Part of a small language model's weights.
Size: 8 layers, width 160, 2 heads of 64, MLP 640 SwiGLU, vocabulary 1024.
Architecture: RMSNorm after each block, rotary positions, no biases in attention or MLP, untied embeddings, normalized queries and keys.
Training: 173M tokens, 2642 steps.
Each number is 200 + 20 x the weight over its row's rms, rounded and kept within 0 to 999. Layers, rows and columns count from 0. The size before them is the row's rms in percent of the matrix's.

# layer 3 attention value, 128x160, rms 0.085, rows 100-127, columns 80-159
120,189,208,214,199,199,223,214,199,202,254,206,205,194,187,188,211,201,214,190,175,197,191,190,172,159,192,207,192,207,188,184,196,219,207,214,196,188,205,237,224,183,190,181,220,201,188,225,187,196,222,218,201,218,199,201,193,216,211,206,209,191,212,187,181,176,245,212,186,221,181,172,206,164,208,206,208,175,196,175,171
129,175,166,218,203,198,205,236,174,203,201,192,180,221,183,204,176,185,217,213,198,235,208,170,219,198,196,210,179,183,199,239,217,223,228,219,198,200,174,210,197,188,218,198,178,202,197,198,212,230,204,195,188,214,179,212,180,184,208,193,167,186,212,184,221,224,225,200,224,206,176,210,254,240,169,238,223,208,209,205,207
117,200,183,181,192,232,198,197,212,196,229,219,231,201,190,208,219,225,241,218,189,217,203,197,173,206,204,180,202,160,204,211,214,202,151,209,205,224,264,236,191,186,186,199,235,191,191,181,182,196,179,229,204,220,228,192,173,215,170,217,233,235,216,222,187,236,193,189,207,206,207,212,204,242,190,173,202,204,177,208,201
117,188,192,221,198,202,184,251,208,186,192,211,226,199,188,202,214,199,228,186,198,230,190,225,251,191,213,227,214,212,198,165,207,248,221,200,187,179,227,192,200,208,204,191,200,236,199,184,183,168,194,195,195,204,197,223,181,226,194,207,210,208,213,239,181,189,188,158,214,186,224,244,183,212,168,200,199,218,230,199,215
127,122,192,233,182,215,221,196,187,178,210,163,192,212,205,182,195,208,176,188,169,218,191,174,238,221,171,206,238,195,179,171,196,182,171,178,216,209,180,184,194,202,196,189,209,187,269,220,198,204,210,190,198,206,180,210,196,238,186,210,202,187,205,195,206,204,184,210,232,190,224,194,184,187,193,193,228,181,172,192,194
105,205,215,153,207,184,197,190,203,206,246,202,219,195,225,218,187,193,215,197,182,205,209,225,209,216,174,213,222,209,166,211,209,172,200,157,236,211,229,237,187,185,185,214,164,191,221,196,165,178,173,170,195,196,209,211,247,221,213,196,220,243,176,207,224,199,168,220,236,167,221,203,227,196,217,223,223,219,163,196,218
131,184,203,169,210,220,201,192,217,198,195,211,195,226,215,243,180,185,195,256,193,169,210,192,174,196,193,226,188,203,187,228,222,239,218,202,183,210,181,213,207,188,181,204,199,187,187,197,191,204,187,197,173,219,209,198,198,202,237,199,153,240,189,205,200,161,190,219,205,233,193,208,232,223,200,158,176,200,192,191,190
115,202,202,229,210,199,191,190,202,193,177,158,220,221,217,193,214,193,179,181,191,223,220,221,201,203,212,184,212,209,236,201,174,157,206,166,163,194,205,203,222,195,199,204,202,252,151,222,217,192,205,216,204,189,214,233,179,198,221,208,182,170,208,175,192,197,193,223,215,160,179,217,191,161,194,181,208,191,144,183,200
124,188,190,208,207,209,196,187,171,203,158,201,202,184,191,186,199,186,232,186,173,200,211,222,201,193,176,204,213,241,185,175,185,191,159,215,178,183,205,216,210,179,187,171,179,207,182,232,197,168,193,188,195,201,179,187,185,234,190,201,198,197,203,198,182,223,190,173,189,203,230,193,224,181,191,174,163,195,196,215,179
108,199,194,208,190,184,227,201,190,235,265,212,172,236,209,193,202,227,150,222,173,216,199,184,171,186,173,186,194,181,193,231,211,198,204,207,222,212,177,209,244,200,198,210,219,175,228,185,163,204,197,204,185,195,228,208,189,200,204,170,189,170,195,222,211,193,211,204,231,186,196,199,205,184,199,203,199,197,183,208,195
116,214,188,218,219,220,202,180,214,208,169,211,199,207,214,210,177,209,235,193,207,213,178,217,212,185,221,217,218,224,172,169,181,198,176,194,201,188,211,242,219,199,193,198,213,194,172,183,192,179,211,215,205,206,226,214,168,231,227,202,191,184,209,201,180,184,195,204,188,214,214,189,171,199,197,213,204,206,208,178,230
113,203,196,203,190,153,221,179,206,214,190,236,188,209,201,202,214,201,206,228,207,173,217,163,199,196,216,206,224,193,191,220,210,193,223,213,210,215,195,201,213,211,184,203,163,228,197,194,194,228,157,200,209,216,224,236,211,197,209,173,243,163,191,212,199,220,187,215,234,204,216,213,205,190,232,184,171,206,218,222,193
111,204,193,191,218,209,209,142,190,201,178,189,172,196,203,206,229,180,218,233,158,212,200,188,205,240,196,173,192,168,196,169,213,176,176,181,177,205,187,196,219,172,189,178,234,196,209,213,233,205,204,175,191,203,180,182,178,205,197,178,204,177,210,185,221,200,208,182,215,241,209,199,233,207,174,229,194,191,174,186,202
115,165,186,181,206,224,200,165,206,222,167,178,185,187,189,194,209,183,210,221,182,186,194,201,220,164,191,207,216,214,193,252,202,189,199,186,157,189,231,208,215,208,183,194,228,190,225,222,176,187,221,173,210,199,214,172,192,187,210,195,210,196,221,159,231,182,181,226,226,205,180,185,221,173,166,215,200,200,209,216,204
119,180,184,176,180,191,191,215,198,191,222,201,222,175,221,193,177,178,198,169,195,191,193,228,168,206,235,197,183,183,222,193,214,163,174,191,223,204,218,199,185,177,216,210,171,199,192,214,189,197,162,237,218,183,229,235,190,200,191,202,158,239,171,236,192,188,201,238,151,191,216,198,180,209,205,205,176,199,174,174,194
108,211,191,182,194,192,219,170,191,183,164,205,212,178,265,217,215,219,197,174,231,198,200,150,168,171,188,208,168,201,192,198,202,197,199,232,175,195,230,199,196,182,227,200,207,190,177,197,192,214,199,216,200,203,192,219,188,212,243,188,199,215,212,221,223,192,183,200,212,212,206,202,196,189,236,192,231,167,224,174,202
121,212,185,186,166,213,199,190,218,208,227,230,216,206,199,225,168,208,229,176,229,174,192,184,215,229,225,189,196,232,169,202,210,135,230,203,237,214,206,197,186,200,211,188,216,195,180,213,203,202,205,209,193,198,172,204,197,209,230,208,224,182,188,223,172,204,205,206,155,192,177,166,176,171,213,186,228,218,203,184,173
104,242,226,174,187,222,204,187,209,210,203,225,179,207,190,190,204,185,186,174,199,230,219,223,269,213,235,211,212,210,185,209,202,150,211,172,187,198,181,253,186,205,183,200,202,200,186,194,250,220,191,217,198,202,187,193,200,221,190,184,264,193,190,178,191,204,223,203,172,222,186,208,196,209,181,169,215,184,216,197,181
117,165,198,186,192,197,202,240,210,185,205,227,188,180,207,222,163,214,214,237,193,175,194,160,190,196,193,206,197,228,199,203,214,206,208,201,222,224,212,204,189,216,200,208,170,179,214,213,193,206,211,193,192,194,218,191,191,225,199,199,175,223,182,191,184,195,233,212,214,196,193,172,187,205,188,206,229,247,212,193,206
123,163,181,219,200,215,216,214,179,208,173,159,224,242,176,205,185,206,195,189,187,204,189,195,187,196,189,191,224,227,219,182,201,198,198,194,221,204,202,183,224,196,189,200,211,196,198,189,211,220,214,185,201,216,208,200,208,219,227,171,179,206,199,195,223,194,224,207,182,215,191,197,242,208,234,199,193,198,226,188,222
121,197,200,171,168,215,195,232,206,221,216,191,202,183,184,224,214,180,210,178,152,196,191,201,180,205,205,206,197,210,200,187,193,225,194,221,209,163,187,195,203,216,216,182,219,194,179,202,177,186,221,149,202,195,204,211,199,186,171,221,202,168,195,205,229,212,219,216,210,215,187,235,180,205,202,174,206,188,233,179,202
114,210,193,198,234,216,220,179,206,209,184,203,202,188,180,165,181,216,222,200,159,205,188,228,140,178,220,217,201,169,246,183,201,190,224,203,183,205,237,190,226,203,188,175,197,254,207,230,217,197,195,183,211,182,180,225,211,171,192,212,220,235,207,191,154,175,202,181,236,211,199,207,208,185,215,213,193,206,219,199,202
121,199,192,215,164,181,177,206,186,166,214,183,214,173,191,197,188,209,148,218,218,219,215,206,182,239,176,173,199,196,202,187,214,243,194,184,182,217,214,218,205,193,206,217,225,165,197,207,183,173,169,191,186,192,182,219,226,203,161,190,241,211,204,207,210,200,202,207,199,245,216,202,204,208,208,216,204,203,188,207,229
115,220,230,241,177,171,207,219,204,186,215,206,194,186,228,219,159,196,192,208,199,198,213,173,192,210,191,233,223,257,189,215,215,208,178,190,204,195,183,206,207,195,204,184,239,174,212,217,215,218,192,231,172,190,196,181,191,205,164,215,202,207,207,167,226,210,172,202,193,223,203,182,191,197,167,204,194,182,193,201,171
106,242,180,179,191,214,197,182,202,190,180,186,224,202,190,241,186,222,214,188,204,256,191,194,231,224,213,193,203,178,234,240,206,199,221,220,156,170,161,174,222,188,217,196,203,211,201,194,185,218,198,234,197,211,224,236,207,212,194,214,193,171,212,169,166,165,224,206,219,223,178,209,211,216,196,169,199,225,205,214,218
115,231,207,188,204,199,206,184,221,193,183,207,193,198,207,213,188,177,177,234,172,184,210,195,199,230,191,164,201,202,214,185,238,189,198,167,150,215,186,197,198,179,196,164,197,179,212,292,208,212,184,216,202,190,199,229,204,195,195,190,192,214,170,186,176,192,217,208,213,191,207,229,200,172,239,182,250,203,208,180,197
106,200,216,204,190,200,178,189,202,171,189,197,183,221,184,191,209,195,246,146,193,191,191,202,205,201,184,231,188,184,211,166,204,231,180,207,182,180,149,170,205,201,202,205,176,220,213,192,198,192,182,175,208,209,205,210,197,173,233,173,178,212,187,205,159,207,181,184,222,220,192,219,180,178,209,210,201,191,171,215,196
118,182,183,209,227,218,168,182,206,190,190,194,184,200,159,209,219,222,213,195,241,187,187,196,188,219,175,195,198,190,204,204,206,252,178,212,159,182,197,176,201,204,174,185,229,220,201,173,206,220,214,190,195,225,204,190,201,175,173,200,218,186,198,211,167,197,176,187,218,195,207,203,204,166,230,208,207,198,236,204,224
# layer 3 attention output (transposed), 128x160, rms 0.0855, rows 100-127, columns 80-159
114,171,183,191,212,244,217,210,211,214,188,185,219,192,151,208,198,194,180,242,183,199,201,227,181,182,190,198,179,202,207,208,172,250,180,199,203,198,198,201,213,198,186,208,184,200,137,192,184,196,190,213,173,174,204,204,216,214,215,229,204,198,226,200,209,184,201,203,212,220,185,189,202,175,167,201,181,187,226,198,187
115,215,185,203,209,192,181,206,226,182,212,209,197,212,169,181,194,203,184,221,229,220,168,190,193,195,212,173,183,188,178,200,168,189,213,196,169,199,171,183,235,206,237,170,209,173,220,202,194,191,184,179,163,194,234,179,197,204,185,188,194,206,186,221,199,213,243,198,186,219,203,215,184,215,166,182,172,196,211,223,146
116,199,175,199,234,228,206,212,215,170,227,217,219,220,200,222,235,227,202,220,210,202,198,181,213,206,176,205,223,214,226,223,210,176,202,175,197,222,208,203,189,167,200,226,195,210,187,191,207,220,194,210,168,208,199,189,188,165,214,208,219,210,177,162,214,214,211,186,247,178,188,174,216,199,259,174,223,219,205,196,192
110,192,204,228,232,176,204,199,186,223,225,187,191,194,182,237,182,186,227,182,208,219,165,227,196,222,207,199,206,179,213,197,196,221,217,195,174,209,189,189,190,216,205,196,199,237,223,193,216,182,217,205,183,220,210,204,202,185,223,173,202,213,175,227,212,220,175,190,207,194,225,209,193,207,203,198,154,173,197,216,190
123,189,201,232,204,206,239,188,175,159,208,205,217,169,183,212,210,175,181,204,219,195,192,174,215,207,221,213,167,234,160,184,211,196,209,173,230,221,167,190,176,211,192,233,188,232,225,214,187,209,201,193,193,198,193,202,209,204,197,192,148,197,200,191,193,221,201,198,181,190,246,218,188,186,199,204,172,232,209,203,197
104,224,233,204,201,170,208,228,213,188,192,189,220,213,201,170,222,233,172,167,200,198,219,215,218,243,190,178,192,200,169,199,222,195,167,181,188,190,193,195,189,225,200,191,177,213,173,216,205,192,193,174,230,178,199,160,231,212,225,198,206,205,211,244,207,224,238,195,234,206,200,208,196,219,185,202,210,198,198,212,220
120,220,204,187,175,236,211,248,229,212,180,227,185,207,216,223,203,165,174,185,227,161,198,167,212,164,216,200,212,220,202,223,207,193,179,202,186,192,227,193,227,194,206,249,186,190,201,193,187,217,185,196,245,210,204,195,220,200,217,180,236,171,210,215,220,215,199,175,206,191,176,226,205,207,138,194,196,216,171,193,195
108,139,197,189,189,198,205,201,227,241,180,188,195,210,184,177,238,195,212,201,185,212,180,200,176,192,214,172,199,179,191,224,145,223,228,190,198,176,198,198,179,197,187,207,202,232,183,206,224,214,254,194,201,196,180,216,170,188,174,200,219,156,241,208,204,189,185,195,176,225,207,193,192,177,198,196,214,171,188,186,200
118,212,179,210,229,217,215,182,198,193,199,181,215,166,180,180,205,199,180,201,207,206,186,233,191,182,184,184,209,180,185,171,205,199,194,177,206,197,191,183,185,186,185,197,194,208,152,224,194,219,205,204,192,189,217,214,171,187,182,183,196,185,190,186,197,219,177,207,218,191,181,186,212,172,194,165,143,225,228,205,180
104,180,173,192,212,166,230,174,191,221,204,189,207,222,220,199,198,210,224,206,201,209,231,164,214,188,205,266,197,227,205,201,223,198,224,185,229,195,219,205,212,211,209,192,188,211,217,179,177,224,250,202,187,223,173,218,213,192,235,226,205,202,190,233,214,199,241,194,206,194,195,200,183,201,207,182,201,233,188,201,216
112,200,212,182,220,207,233,192,158,195,154,208,212,203,196,209,195,199,196,194,183,204,190,233,205,181,203,190,221,204,202,181,181,183,195,155,224,205,164,255,199,184,165,217,190,218,224,196,171,159,226,207,212,202,213,157,178,197,227,228,199,171,186,193,207,184,199,184,188,217,206,163,217,168,195,188,200,192,217,191,201
107,199,198,185,212,189,233,163,208,200,225,234,195,198,223,222,199,205,199,203,240,204,230,244,208,187,216,216,179,232,202,189,195,210,167,199,165,184,214,215,203,202,242,199,246,182,198,200,215,214,219,168,254,226,141,186,207,194,215,185,200,217,168,208,185,236,228,168,190,208,216,235,192,191,202,206,152,185,237,232,187
108,185,178,156,189,204,185,187,155,190,195,182,210,176,193,186,216,186,203,209,176,222,228,177,191,188,233,176,211,158,189,203,196,193,199,167,219,179,227,175,217,179,195,168,189,178,182,202,208,219,198,176,200,201,204,186,233,186,181,161,188,154,189,210,194,171,182,176,201,195,220,189,200,187,153,225,191,203,210,173,216
106,223,194,199,199,199,201,233,226,210,182,146,214,221,218,154,222,219,183,198,158,206,191,198,191,168,206,187,183,207,256,193,248,252,186,245,234,184,184,218,222,213,216,198,214,203,187,203,147,179,213,220,215,194,196,193,215,217,206,205,173,181,177,173,204,206,198,213,211,203,176,181,180,195,207,181,175,200,193,184,198
111,223,210,182,209,183,211,198,231,182,223,207,227,175,196,190,208,205,220,214,181,204,202,209,184,226,214,205,179,181,204,201,202,213,194,209,211,161,212,199,179,189,178,186,178,208,183,202,220,196,150,181,210,154,172,158,182,209,192,166,204,201,201,147,212,218,190,214,193,211,197,183,182,221,177,181,234,224,185,182,227
102,199,190,183,218,207,226,168,175,191,185,169,221,180,229,213,193,236,183,216,216,224,237,176,159,177,198,165,198,178,205,198,195,192,220,210,172,243,191,220,229,176,206,217,187,207,181,248,189,191,204,199,248,199,195,214,199,192,212,219,183,211,180,208,178,172,223,216,190,212,208,196,200,210,200,183,209,186,180,184,213
116,207,214,229,203,234,222,191,222,205,191,226,231,189,192,196,196,193,208,212,213,211,156,232,224,189,194,182,191,235,202,235,205,193,201,184,151,196,211,208,210,178,192,207,220,211,202,187,213,146,221,181,188,195,171,162,228,209,195,177,182,189,212,212,235,169,173,197,178,195,212,201,182,219,216,183,224,203,197,195,207
100,233,226,181,170,241,173,202,222,209,185,188,174,207,196,213,233,175,201,197,172,249,185,224,208,212,246,196,169,221,225,192,214,197,195,186,159,202,191,197,190,198,224,185,204,198,172,199,209,243,201,220,210,179,190,206,209,226,175,205,187,204,181,197,184,175,170,180,176,184,183,197,205,184,176,221,211,161,217,166,191
111,189,212,227,218,223,186,227,213,214,192,213,216,221,198,206,166,227,190,209,197,199,185,188,201,196,209,208,238,193,186,191,230,194,170,223,202,184,209,233,203,203,201,204,179,152,212,214,173,197,213,203,171,193,224,169,212,203,199,193,194,210,223,220,200,203,223,202,218,196,190,222,201,205,197,188,210,149,160,168,193
117,181,225,196,182,185,245,196,173,224,185,195,205,215,191,179,170,182,201,210,205,211,225,183,209,220,177,220,201,224,235,180,186,197,191,168,205,206,159,173,222,200,194,225,182,192,220,214,205,192,178,227,218,173,206,206,213,198,221,191,205,190,189,201,194,157,216,191,198,195,188,187,169,217,214,202,185,217,183,219,172
119,181,192,198,225,197,196,224,185,205,217,193,189,195,214,227,193,199,232,220,197,177,232,204,211,232,185,212,207,226,205,190,214,199,166,228,207,192,170,213,223,195,210,169,166,211,200,224,198,199,182,205,187,169,204,200,169,177,176,194,212,203,191,219,209,204,212,233,199,235,182,225,204,159,226,170,169,204,232,177,225
111,212,182,198,228,174,212,202,205,208,208,211,212,206,180,192,194,203,210,205,203,238,206,220,178,234,222,197,194,172,214,228,196,192,181,182,204,230,207,205,228,213,175,229,242,221,191,246,202,205,184,216,218,211,184,222,195,207,192,161,248,199,174,193,192,169,230,192,200,212,191,200,196,219,221,187,184,196,218,190,202
116,222,157,193,193,220,177,164,174,194,172,227,228,207,201,218,188,208,185,185,191,212,208,166,159,207,198,190,200,199,206,208,239,224,183,187,198,192,189,166,193,192,178,183,189,212,187,216,206,198,193,156,169,207,169,197,220,216,214,202,182,242,207,152,200,192,205,220,181,234,194,172,209,222,192,228,219,217,173,195,201
110,178,174,191,218,216,212,235,213,184,202,137,183,222,208,226,181,225,200,186,210,202,224,160,176,229,217,218,201,231,188,164,220,202,158,198,178,177,219,189,186,188,189,206,219,176,228,208,211,246,227,189,183,184,179,184,203,198,188,213,149,173,201,215,191,211,211,214,176,207,189,219,181,212,162,172,213,216,179,228,174
103,152,204,203,202,191,159,190,222,213,173,208,220,208,194,209,232,183,207,195,235,200,193,199,220,203,200,205,182,189,210,247,201,173,237,199,188,268,195,190,173,228,234,189,174,191,190,208,173,212,217,194,177,208,240,220,223,215,193,178,233,181,201,146,206,192,195,196,195,230,185,173,196,217,216,177,212,189,184,220,216
110,218,196,190,180,183,182,212,193,218,155,207,212,187,212,183,171,225,184,179,190,251,223,189,181,179,200,186,179,175,167,190,229,230,203,206,199,192,201,198,226,200,204,222,208,237,214,267,187,227,181,174,200,192,204,180,221,249,213,146,223,189,222,211,193,177,179,205,178,183,222,220,204,173,171,166,217,191,220,166,210
108,179,204,191,182,181,163,188,261,177,214,192,188,162,173,194,194,233,206,186,173,165,188,211,209,191,220,178,210,191,168,191,206,215,205,218,201,237,193,184,167,181,207,197,200,166,186,214,195,209,192,201,212,198,175,189,177,218,215,196,235,203,176,203,160,225,207,218,175,228,248,197,207,184,183,177,209,195,209,214,213
107,184,195,197,208,206,210,245,177,202,199,195,216,142,198,176,224,177,186,194,224,189,209,193,195,192,192,195,258,211,189,230,195,183,164,224,198,222,191,196,202,207,224,205,215,208,229,203,229,178,197,200,167,215,206,219,218,172,212,196,217,206,156,231,196,186,205,188,199,210,221,195,197,236,221,230,202,239,243,206,192
# layer 3 MLP gate, 640x160, rms 0.112, rows 0-10, columns 80-159
098,221,200,224,156,216,207,219,205,177,196,203,199,208,195,191,211,227,193,213,196,220,236,213,168,185,220,187,204,227,184,168,186,231,222,201,186,173,241,187,196,190,194,213,206,155,188,149,201,234,211,198,223,199,214,230,202,210,197,201,188,162,219,191,182,193,187,204,189,188,185,191,184,178,218,183,194,205,190,218,213
098,222,212,201,217,202,199,208,186,220,212,185,182,192,196,202,209,234,202,214,217,210,181,240,177,215,193,185,166,170,193,204,191,191,192,202,244,204,205,216,210,220,186,203,196,211,200,183,199,221,222,189,194,203,177,217,198,226,181,216,198,202,220,245,230,178,187,222,198,189,191,197,173,228,200,214,226,231,188,227,201
103,188,193,196,207,157,211,158,178,201,170,184,204,181,205,214,195,200,166,209,192,195,198,217,204,188,232,200,228,210,169,224,197,228,194,209,202,210,197,214,212,224,205,195,174,222,178,211,192,221,178,223,217,186,165,188,187,213,225,202,179,188,209,189,144,206,185,225,194,216,232,181,210,211,206,249,199,208,201,209,185
099,213,186,202,180,176,169,197,200,228,207,187,209,191,212,200,207,199,187,213,194,197,175,262,216,197,196,179,211,212,180,234,208,207,202,190,205,201,192,212,191,186,167,207,166,227,189,229,168,199,156,194,237,237,241,182,200,176,189,190,180,186,178,204,192,234,194,201,176,192,209,191,220,189,216,169,178,194,196,187,170
108,183,188,221,218,183,215,210,172,201,212,220,208,178,203,211,206,180,209,221,199,223,221,186,201,229,193,209,241,209,159,161,192,218,219,168,184,212,157,210,194,224,162,187,178,199,174,192,187,182,154,215,184,230,217,188,197,226,206,248,192,205,228,223,234,232,216,184,188,241,203,213,206,209,238,184,165,196,183,193,218
101,221,212,207,214,202,173,170,212,215,210,196,185,167,199,230,187,187,186,183,202,193,182,187,234,184,193,208,173,189,215,245,197,222,154,220,195,236,233,205,204,185,199,254,189,206,206,226,201,220,237,210,202,202,212,212,220,206,189,204,195,176,194,226,156,190,223,200,180,191,202,193,174,207,197,176,215,219,178,195,209
103,206,198,165,222,217,195,176,211,186,193,209,195,223,192,220,182,200,191,191,175,194,228,188,204,218,222,194,203,229,208,200,213,194,198,185,215,198,177,181,182,222,222,196,190,196,205,203,188,222,185,248,191,216,185,182,196,183,155,221,187,170,243,183,195,191,164,192,174,193,193,183,196,204,218,232,226,177,140,232,193
095,195,213,185,222,226,196,191,218,209,202,183,189,204,197,192,161,208,188,211,205,233,174,204,217,193,203,224,215,210,221,241,197,185,188,224,274,179,202,233,164,218,207,185,185,231,193,193,185,228,137,189,189,205,213,235,184,226,207,191,221,194,190,216,206,182,199,213,179,213,212,170,214,215,200,187,198,214,168,188,223
106,188,199,179,160,214,187,232,183,211,233,196,169,249,192,177,207,191,215,203,189,203,206,221,208,169,207,147,239,206,169,205,183,201,189,226,198,225,180,202,229,206,195,208,174,219,219,186,181,177,206,227,192,209,227,183,245,178,215,191,191,207,204,199,234,221,215,154,183,188,168,174,205,187,208,209,171,191,222,202,212
095,260,201,189,212,237,232,210,228,215,173,208,232,203,195,194,228,196,189,212,194,180,221,229,231,226,165,221,208,181,191,194,199,186,195,205,201,153,195,171,184,202,196,189,200,176,232,216,197,205,209,181,231,168,219,216,179,219,193,203,163,186,181,176,197,205,222,180,224,183,202,177,195,203,208,174,189,216,213,172,178
107,200,235,189,176,207,185,194,214,186,245,184,188,214,226,202,192,212,178,185,190,186,215,162,215,172,197,211,205,187,194,186,219,191,186,198,184,207,180,189,227,200,212,229,212,172,190,187,178,182,197,171,239,176,182,188,212,190,219,192,236,203,185,152,226,195,206,187,188,228,174,220,188,218,190,183,213,190,203,234,150
# layer 3 MLP up, 640x160, rms 0.11, rows 0-10, columns 80-159
093,195,190,196,203,174,201,211,190,206,198,193,230,202,182,190,178,209,189,211,211,195,202,183,190,181,213,181,192,214,215,175,200,184,190,182,239,208,179,197,206,237,231,172,192,221,176,191,205,162,203,232,202,221,183,184,150,227,159,223,220,260,204,227,205,164,200,205,174,215,226,218,205,207,234,175,195,200,166,212,209
094,221,221,231,207,170,193,240,225,182,176,212,198,188,187,172,204,195,195,181,164,191,199,154,200,198,194,192,210,192,205,209,219,201,188,196,210,198,203,209,183,212,207,233,203,202,162,171,186,208,186,216,192,181,196,171,209,182,194,211,209,229,159,197,172,204,204,221,202,235,203,214,233,229,215,200,216,177,187,207,215
095,239,190,198,179,218,236,197,224,182,220,193,194,176,191,220,177,174,212,224,161,166,216,211,185,211,197,207,197,195,180,194,219,235,216,184,174,175,215,202,192,169,220,203,164,215,206,191,221,179,234,207,191,234,225,246,208,170,214,195,201,195,198,222,180,187,220,203,188,207,233,204,201,204,165,187,210,188,172,182,209
097,183,199,194,209,212,161,200,217,200,200,195,212,167,229,212,180,235,201,207,211,184,205,169,251,190,201,192,197,202,219,216,200,212,217,214,186,161,213,187,182,189,161,194,220,246,215,185,199,209,228,211,229,199,218,169,184,205,223,207,156,178,165,237,223,179,142,193,206,157,186,193,215,216,228,236,209,217,201,196,194
103,195,179,197,176,182,210,220,190,205,196,192,200,195,161,212,179,180,221,199,191,219,215,220,164,198,237,260,210,186,204,169,249,189,192,192,187,202,187,214,189,186,179,199,206,184,188,216,190,206,176,219,189,228,182,204,236,219,181,201,249,193,214,201,206,185,196,178,187,186,201,171,198,213,266,195,194,188,200,204,175
089,201,229,217,213,166,175,199,213,221,203,220,204,207,218,248,210,192,199,228,195,183,188,201,204,215,179,205,138,221,207,212,187,179,186,206,206,205,195,185,189,186,197,234,211,209,240,190,226,228,189,201,184,182,205,187,182,188,176,203,223,243,210,219,212,219,231,205,182,216,228,207,160,236,168,146,208,204,211,216,247
092,223,174,203,177,230,158,196,215,172,177,215,203,209,200,209,177,191,218,236,194,169,187,152,177,194,213,177,197,213,223,193,205,199,203,211,179,237,197,188,181,192,212,202,199,208,189,184,142,187,219,180,212,243,214,180,204,186,199,203,214,211,185,223,247,188,251,200,172,177,210,236,206,221,163,206,198,206,191,183,196
101,183,183,192,203,211,172,224,202,192,171,215,188,219,214,191,196,200,208,206,187,183,219,236,188,182,216,171,231,214,200,173,207,229,199,199,228,196,210,185,164,200,200,207,174,209,209,188,208,183,176,181,182,226,189,213,203,214,199,231,189,186,212,195,231,185,207,236,182,191,220,213,206,174,177,219,191,181,232,208,218
101,214,156,187,213,174,216,210,233,195,181,218,241,190,202,211,185,226,219,195,186,186,171,197,176,207,176,189,185,174,177,243,222,196,202,222,178,198,190,224,166,175,187,234,200,190,216,187,264,211,180,217,209,184,196,221,232,227,200,193,189,203,168,194,206,187,213,179,201,188,185,210,185,208,220,151,203,197,235,184,217
100,180,192,174,196,158,175,199,217,187,227,196,214,220,185,201,203,182,233,176,200,177,215,207,219,210,197,219,227,213,210,221,212,172,186,222,173,185,205,183,224,183,202,182,185,204,198,196,214,161,173,231,174,187,216,166,201,203,226,191,167,199,204,238,184,207,192,240,201,189,186,203,226,206,197,204,214,204,224,171,217
102,212,192,205,206,197,229,229,185,164,176,201,206,232,200,205,207,176,180,190,205,175,236,202,201,226,232,144,187,204,209,205,208,213,199,168,188,203,207,238,173,185,208,174,221,214,194,219,204,193,185,206,181,214,229,189,241,199,199,203,192,192,188,221,191,221,200,205,175,203,189,186,214,211,197,225,199,245,194,181,189
# layer 3 MLP down (transposed), 640x160, rms 0.101, rows 0-9, columns 80-159
091,252,230,225,213,216,230,197,193,220,212,241,196,179,201,191,223,188,170,234,189,206,198,205,206,209,208,201,183,240,199,201,165,199,177,219,176,190,232,227,187,187,201,210,221,200,220,203,170,174,167,188,169,189,191,228,199,204,231,181,191,206,244,173,216,216,195,210,219,236,188,219,219,230,176,190,185,228,208,177,188
095,165,226,203,219,220,185,204,191,176,186,252,217,208,204,182,211,221,181,203,164,205,231,197,219,223,177,183,227,190,198,179,209,216,226,177,198,196,162,182,199,221,170,190,194,204,204,182,157,251,222,189,203,199,212,199,206,176,196,233,186,180,200,198,215,205,222,169,193,213,182,176,188,152,201,217,211,191,197,188,201
094,200,212,263,185,172,174,224,199,202,183,180,174,179,176,199,217,224,211,222,216,205,187,197,169,206,191,173,191,183,218,205,212,183,188,207,201,197,206,213,200,223,216,194,192,163,201,191,213,208,219,214,187,173,194,201,214,207,206,216,175,238,228,238,226,181,180,215,164,222,175,190,198,208,201,202,184,240,201,189,191
103,204,200,191,194,188,231,209,213,164,183,228,198,187,201,200,194,200,190,200,180,204,218,215,159,198,193,188,229,181,166,223,187,196,201,209,174,210,220,191,209,211,166,219,198,221,191,171,191,204,170,216,225,210,220,180,203,221,206,188,214,152,210,186,174,208,191,221,204,211,190,176,228,241,181,209,215,157,202,219,219
100,189,196,215,159,197,203,220,231,197,185,184,210,223,176,266,186,183,183,216,179,187,164,216,227,194,201,190,218,182,227,197,217,217,183,221,190,224,237,173,199,192,228,176,144,212,191,223,194,208,210,188,236,182,191,196,196,212,175,180,210,205,225,180,201,219,189,200,210,170,215,187,188,164,163,209,218,219,222,226,210
097,225,163,195,194,199,225,196,198,186,198,216,199,187,167,188,202,197,198,187,210,201,197,207,218,204,229,186,196,175,201,201,201,197,197,196,181,210,205,179,211,201,210,177,226,208,183,192,183,146,207,208,228,190,220,181,215,201,225,187,192,201,211,219,174,183,196,216,249,210,184,249,214,193,200,227,249,194,188,229,183
102,153,200,157,208,187,233,214,186,233,196,230,243,236,205,192,170,205,219,206,200,223,198,238,205,201,199,176,215,229,203,160,243,195,172,218,215,150,189,183,170,157,224,256,209,204,198,185,217,202,180,201,196,198,196,229,200,182,196,182,185,216,218,168,232,188,161,203,197,169,217,161,219,195,211,211,177,194,211,204,182
095,182,194,195,161,234,164,228,227,208,197,227,200,208,194,217,180,195,216,220,203,238,244,205,198,184,161,204,203,184,212,212,227,176,202,223,187,162,197,192,216,192,196,187,217,212,203,170,203,185,209,204,207,207,192,171,194,185,191,171,173,183,165,197,197,243,204,203,205,207,201,195,214,218,209,188,221,158,195,209,199
104,173,179,218,218,206,186,199,204,204,204,220,165,191,198,223,169,195,212,165,203,144,201,218,206,180,185,190,193,223,196,221,239,219,208,185,194,217,183,207,206,204,164,177,190,185,223,202,220,225,234,201,200,181,214,230,212,199,219,204,197,236,212,198,242,210,198,215,213,196,150,175,174,176,208,189,156,223,197,198,209
101,213,209,223,236,212,214,198,186,234,184,204,209,214,204,199,195,178,173,218,194,224,232,136,188,200,219,228,199,177,203,189,201,189,173,218,224,187,193,193,160,203,175,190,232,170,199,181,197,193,211,201,205,161,182,238,166,200,206,167,202,232,221,171,208,200,200,181,212,195,213,194,198,188,214,198,214,157,209,206,178